Part of a small language model's weights: 5 heads of 64 (1 for keys and values), RMSNorm after each block.
Each number is 128 + 24 x the weight over its row's rms, rounded and kept within 0 to 255. Layers, rows and columns count from 0. Numbers have three digits each. The size before them is the row's rms in percent of the matrix's.

# layer 2 MLP up, 832x320, rms 0.133, rows 377-390, columns 160-319
097:097095123105159087133129142109134123143131154128127124127102098158137116152163135119160141153147119118128121118120130121114137157141179137156131149119123134098122146085166124100136155126063108121157158123150110115121114151102139130152104141153116155114172124121092127178144155110139141133152099170071128141125159093189125099095126148119149082101159101091149163159088139146091152122138118132127126107065130165108121166103113124087129143138100147123104120059125108136091126148111107
098:108125096112106150143154136101150163149133098098127098153098139133122137124153163143081121139154131152136185108146129095131136171080146159134096122080079145139159125157139104129138115154147125115135122094124133152102136128114124115144134156116184101111119146096143124105178154084100149149104136144145188125097132102133122133150094095118152122126163136075097142143125104127119188133114113144089131158154162109154113163111139153107152131188148108168162108142161135109119128116118117
104:118150137125116120100085160104120179121128132173090112153113149199123111092130082134190145121151105140082136154124121177151093150186141151122150135096113136097114144066080163157095120102101087139101144161122145121127121145141123177105130129155123102101139123109106138100158108153167135156125108120117150156124127096156129117110113115162119149088145146133130084132126179148121127111097094166135124140138062099135128167095132139141157143138117146120136131136162095137128119104136165
096:138130100109094151132094140119142151111122145132128112152078117155130108124133166119092117107092146078134131090092182154173102094147145170129134134152123112094113094140112169152134120142088125145132135107081090121106149130124125136121113108119117162142157102143122172170134096084135120096114127162101165138162145114130108125147098137144115154104142089100102157178136109123119122165114113102091109132140148134124110133132169078115140095108116147123128133123132118112116104160149148
102:154097154108145106150157114129105126132084138148145114104091137121134099140128134113138109124117092118098122090140153069135111133118097112089077134148145103173149115145145145127073121126161118098187140122148072091119125104157139124111123168150157118075136099135125100139119149132129118126144089119151161120162159119177127092136100195123091108139109159108151150177137102141130162122152165155084141143149178094143129126146108142137113118153126137110139106112129101171100109113109108
097:162141148122101100107167076109166128111123119135109147150104134148167129127130117137121166140167144129148071132159178126052148144159142141118123126124114127151146112122122095091105097086135092161112120113129126161123145126117143148092137148124128179098148102118122105112101161126100123169212122122138149130121146141131142141122088146160119123169094163123117135156110109163127129144125142114186095152109093140141110122120145140128112179151160104098145129137152186098131149116136133
103:120147148174120129135152125139141117144116146144152138141119085146112157114137180158122131150121113148126064166144141100142133139119140123135129159166092148131142114136086185084115109110123110122146142163125127135130163171137150103060113119146136147115079132141146108123116131134118171083092125108140142083153153117103183126138113140126120135157111122161159179140131118135178131113115134164112105161163126170130121132121099135128115119148091102099146170161123139118138153132081102
097:122147120114146138148136155150143108157133141144136102137168125127131150108116128124152140165152101134107130106148097104094110113147144123115144105132134133106151118150133104122135104124125201122134122164182118129136123107095138143092100109153148163141121138098108144136152136152091115080135153142066122156108109152157066119171145135125137105171114144166103102130119139166104141140139139116073140121090144134123129138144143151156124164125113077121144178124090154128108146113091085
104:096110143108121140130122138098117133156165150179095099119111131161132158125117162132148088082081194082138146136172066113175124128102140111108104112168099135088095105161128122121147136182126135139130131115117175124115120109138103135107116111126141164094128098133109106121114087105148115124172122122121162115141129150122094104126142171137104090094157169143040115130123116154132126144127087136178155106105146165128141204142138127157168089130083144113123113144102133143109138151150130
101:080143118110142071126089169125137146075138121102145090147103140124121115134127104111138137150165147116170128157117155108153089158138150116101084098107115145096143145122138128129142085092130134110125166167161132113117122145169098177098140178097138148147107066135068115114154148126123120130103116128120124124094132145120141123120127115148112117125147121092170106174109142116132145101121115150135094140149125148173094119110150158103102127141169115142115108083094157163102160126163137
101:086142121143122143124128116132153122111122174105126105111137130147071148159077167160071186114112129105153155131133121132120114151125087128114145134099117112113168149134137145151077118108169122146119134147131150145146106122122150096133145080151111099081098128071158109131131135146150125099170168105106123119113118141135123107140115132085153142135119126142103128152137121113145134094130100157107105214173110137151173131134117131133096104139113084130172124116094141134127172128141141
104:172097115104126140075103110152115125159159148139111144144145114154156162131123115094076123125136171102124084114082165152114126120096127099134123104160150117130137126158110128131121117128150162134118131086152157169094131141091135157120095124120121092135156124118109122128124126098146109126159128148161085116094131136112107134091182141127120167133131109157119105150155123125146136097150109100129186141148133125126101108152114121133081139127116157128172143190145138124107173142117120
092:163139120176111141140097113147152109145142079119124098135114097138144117114122115120113090134155121127128149193131140112090168119161092099147117125160147092146162156140133077101122132152089096120133133103116142148107120156122101176116097138125140114128108103120156071141107093154105139149110139137127165171151123123077134157135153172110100146155108097141133181146109139154117092123114132148161134135123070163131158117136139125119115133145136101095163077135106143120087138108126138
105:102123131093127151199165099082158075151187120127093136142129167152140159138114123145123093154134152098121114128108141127149068140100100147116149123151088142127109144145151094114123140093156107145136068114135137130128153103085112174126123126085127138142123164113162163131125123160113163120141141141163137154137117143136147113099110128093136132131142120125131134114140093093136123146118115103143138129138114132092161121067131123116105142130108150131130078133151157169126160116122119
# layer 2 MLP down (transposed), 832x320, rms 0.12, rows 377-390, columns 160-319
104:096134131093137119120127148135108091097102121130124121130148107177105097180113138118132091140179135131134136157141122163158110133121147127098121129125138133120148117137090136103122136129099134121092135145059113131109131157110111135082133107115130111108166118133134107100137129150083080100098162109122116148095132128170135091117077120135176117109174108143132123150134115167135101130093115103161104100118112111093163152177131140135110101142081140140122121129105162124125142143133133
107:170163132156134129147114129115095156111131149150099140112135128104138139163101144167120097110135114168148165148149107117134127154132132141148138163119103128109101133129124100105130084134142179142122123138148134141099133139091127120080099162194128129156127133121114124124140147132078114129126167147132137151111083093094087141160130104084135152171109110139117138083131120120210154104103168115127131077120130147156117134076132106111115123161138099115120118133101184128158110112114179
100:141157135099116092138113141106160166156108136112134065149108141112144110135086165131134161129127135175119110163102102125161119130137118119145108146115126143108121121120158112124130084163162112096130145168133116145148107166169105134139136122174126155159123153142134065150128154143108105157101129148142130144139134130131135133083114149136105120089102136124136135071161140129110117141133106120101084136141125103170075159124119133158183120149151090107137112102138116139144108097132125
097:100142131109083153140098145101143111105098111141113102148118135140089141142146085118167097164109084163119120149135124143117124158138119128127126146147145075152138116131101130119134102095154137104156122085096151117116144129153128113157170132127117118105097130119113144120166140123141111103113157131081125122131148116132166106126131165164157182116136160121122158110099149122137152133111130088148091135179178126117161170125161111142117104097130130136148117102112095140094130152115133
099:077092125155146111124084127127139122107116150137097175120131121130142146079121103138078115093127132136158156114094122104091141089143152096124145089118079108159121117163141133169131124153149137154172107116144144141114151107125121132132133126102118126153114161134155136162154122126131108131130133143091129128078163137077109144121124111158101149141143089099117171113099146105162103140119135112175164088155126131145107117114138113138123130146115159183069127084096109120139087095132155
097:141170124090158127139104138119098117083130081138138155102124154147132089107090148117137097089142113102074111111123151140085133172159122136113124117116154104104096118149103136109082136076114125151149113117109097128111121089136111149073085104131150094137113112109145122149091137101113092131164131131153128129107122136113146193148085124085181125122131125131126123156113147111124057094104150127129107111130101157147130081183096130099167165151160135124121149165110119130107122081162156
095:095132064108122132118069132100136115100129126103130155143152124090132078135115101129113121134106112146157125114115143094120114134140089189110112152151122118073124110127119100125136126132135152179141146112149122117150189132111122140141162170109122119125086069129115135123139098160141132109139145098102139122107146135118113122119096107122109104141154147184154158111183094148135130151137165160091087107133151124135149191148100128181132066103126111082169147128085161130131117133137145
104:118120163084134163121158096145091107124122131141132136153143156121104177143120087103200097151137156130166159122117129115086098125147138138100163113153142047154098093134118085122138150114095116126093112130078113109137166108129123125142133160118084137158121143139128141153122155140139115148108115118092081116147126083139151111125125112125164115128131127151067119104117075174131087134109132124117112153113128127114119131149122093122120160129091109096142103155139113183128145117132120
095:129091154102131102096145130117134148144090100163174165174112130125137167152128150104127149121104162125157102084158162112122121085108083162138112117146097139171120111129114087101145088137128135097120128132125137124145138143123143105139143115112157163145137115118091179119144163130113135128159174150108161130166122159154103136148143145122134184119152096165098120110144114126137081109136116146117129120094145096151088118158171119140102076136100099086124133128084111144163104090151141
098:100096120136152147090143130152090097108189123107133129175142142100140111146154095106134150121136092133130122092116137115132129122154142144137083131113111143135159145132117109113166104167145123149085124105117205107140120143148140102113154180101107135107069094132094125100137131129098095130159125108113151153141111120170122159099138109107109112140125153104104134154144154138122126142157145123141134105053104122110116066100140169125130108142103141093081132124116095136117138171096162
097:141167117101104155114119110132144091090110106113133122135130142117105104113133176122140127145133132140098122161159164121126096105142155185147120163134107142132107125131113150107105171126177113116072117129132104096103149154175141138117142117117156165142116128213144141131118125103116126115120149140092162116108167135169141152103102106140106130122142106161170054151153147123137111168154107100160125102084100115123136167117114091127139117139112098115072143141102102109111141124121144
101:135112113097125102129150120156132089115081159140119094101116140140121104152091105117126157095154183146110153139145107116111129111124132098097155138147131100136159107100113095113129111134131145117118121125131153153132170115144101102161107090180129101166143110127128107111135160108139096132123136158151136101185104136162121123096114143103091147140183140128138139122209180168131150088143119152093140086087111133108114129119134175109084116147084117116134151168107111117102143162097134
101:137132145130091157144179162135127130114056150128137137109093135135120140143124111134102147147124119128101130119145144094092148109135146142140147102124124131128125136128170130111094140172126132130139171126087158139157225147117116171114113091124165082128127152139110089135156154142145136139147160127110085132124124150128143104118089129099113165138135108147106101153124091107119120120108122105106091138136142145171125144124184157122151092161104182169093176096145110072108152110123150
099:120140126202159129146116086135146159118136131109118133110117126118122114117143123148137135106096158127111100199124119170099119152128124100066134106104119120079145110173141109107138113151093127072141125194119127140095130128117128139145176113106077074139149129136106134138109154135117143116085133107107109146124140138126120074158130094119127138097101134153124151143161132147147133106100124086130088169142126140114107135105086138124088137137107135140093142088157128105119133119111128
# layer 2 MLP gate, 832x320, rms 0.131, rows 378-390, columns 160-319
102:146153126108159147151127095142178090140109168103126119131088150140135128141084116131127141088096125129141109135133167134134142138138153095131124132080144112125133106164154128104103134134120160109123121131149146113132100142091211133149105175143094140112150106139067148085081149151136126107098098131120081080140111104117105112130107130136131125155109142128122119114141127154139114075127106109127115141141139135147118109122147161145142175103142173163090163148103132159098126128105112
099:143140099102155096152082181093131092145119177088130123116101086080169140097136137134130109156138192140117126140124129132146120085117110159113103115122126141157084110161111100102112146121160175116175143118096143137115126104099117118154103151164135110141080125137150160153124113116075141129106080141160086150144151160150112134141103151104131101088129106103155123117180111097085089131116119117125152085154151150124115076122127111164158139084144098139107142125132144133106101108106141
097:179132155135144077129125170147164133144110140116094139110138114156207144138152133121120121144137124098132086115123152121122156118183153128152089147137102126104129103131096128118092130152068116144119106151100092096116144129123117108138089138134105109133106120141104090170097145123130129110135114187135188136158096143121093126109101133157105119145115093103126117135149106113129127135092101138097103137137149127150143068143139118114149097131131147131144131117115127125128186109156127
099:061141154104140174117091136142102128154111130148147094149109126143121121158158096137143161176148168143110127138139099134140128160100088127123178115144175107146155115055091148124155122169099103125164175106134127157107099120131150107160123147117139097098133111151149156202147171129131127108116141121115158117116126086117087127078150104148108142115102139131133136115102141113110100110155103141114121084101128144109134127156145110113088108112157117112129104143138116123103126093091133
099:121164139112148089098101111141110086108132118147141168112169130167143110119115153124126148110101134132145177124137123156119143131103162097152119168089197146155140141121149113087135137132100136146100096102184138135127120106106135166123154139103093143130111073087146171096119127146124092132144128147099142099111125111104122092137116114132117163122143141106167142083129112123165102099113090157141091154083098135116141144133154138144131172130136124138138109123145129082147127108194135
105:141125134126122126111086136120112160125128092131132103146148132118168141099101090121125154151138101116114122101098087146093120143138109149168100120117137144102134136084130138082130126130135123144137093135134098082145096104194139075119132111095155151129117113161147127114117140101152144128142176111149120187115133162114113129106169142155153099095089098132133119112109101126087132099167129128132141144120107140143151129167100126103126100085114122164155155110090161156140111099138135
100:092124154147111133175131133118089099140136132131153151126116124151137146144136151158143110153114143113149140111166099080115145194127128134089061135166123135130128152100119171129127153151175104128116128077144124123175127120112089116114126139124096156121102126129103165108137148105098130145137128147135119170147081129167092098128108093133100119157171163146128119125107123141117186117108154135082171084141077177104125117079131119138127148126100103161126134103110116139117096144147130
094:092140126159104126113143131142093161141117156155155141114133114157142115130141175110166137119129155099141162068145096131156110148115140112115102074154160150156152127098110094131122124152150141111127114149132142132126109104111124105129103120080136131120119123146121088102112107097165166133147155093109110128107126148149100150158115137130092108115169138140146116130105149149130120129177148146167106067091132122096087129138194130170143108182128089150122145128116168153083135116142163
105:072125164119180175137089136153153098103134128089141127151117106118162120126165132107121151118131119120133147136135073131140124121203162147160121104092135170107138125131139086104145098150065165156080113140094147149164160146154109091129099140137135134110103127107099168107156170128129100133136108104108113126109096114118125120117135131130138089107097125109133093188162120137129113092101107123101166086125132154136123098112100151120110146096145105119093150130118111157125137150130147
103:137136112137143110115108131093114139139160155093114118134091141134154144152105114135138144136149149183121139127078136112139097133155146078112181090153149136092124153109107195072105131124159135098163110130148086139127094132143123088120121164123078106073123129152114084148149110117126133123142114100111111162112139109117107129141116176122120158129118111169087128124144088133119124120116109097186126106154162148107112113157079146105124176104131137141155142165131137171119112118143124
098:101166119132102142109107163127120151151107164116138127133128160140113146129144114126123139122101133130137074140141121138163178139122070139092144129158122078126107158115134131156154128154099123115138091111138108157115139103134080131126143113125105129125126114115142132130175150106158133148188080126164123126114096184097131153128142116133140135115096132067132161136183159141147145122128109154134115130138144117145111131136123111145126140110149140135148122155164135111120131105169163
097:127150138126088101130153146151132092130148129125110095157140147125106117115125139139091101140158131147128088163138134149128143143154124119121167116157152121180125109185144185124132143107148128143125137166069062114103119134154118117131088159167097129145129130130111126134092130150114101111128132142187196150128135169109131125153150166127123191169120114119160127110093109138109116121131127141152133139129070077096147121121134101125129107145091104103131084170114149152141135132146082
107:118113139099090115117087090134133098096135146116125145104145161130169127095111101110118116104136120134121168123133135146097143086127155130095126134115116122154188126122148136133112137149109131113131142123155163144155127139109138123134133110096118128157092150160158126132139125153120097103142158095132134111072159086115114169107127105151078148140127120131108146127191143151145134087122118148169115138183124075078086171134147123155092121167167098161124124121203143125142157105118134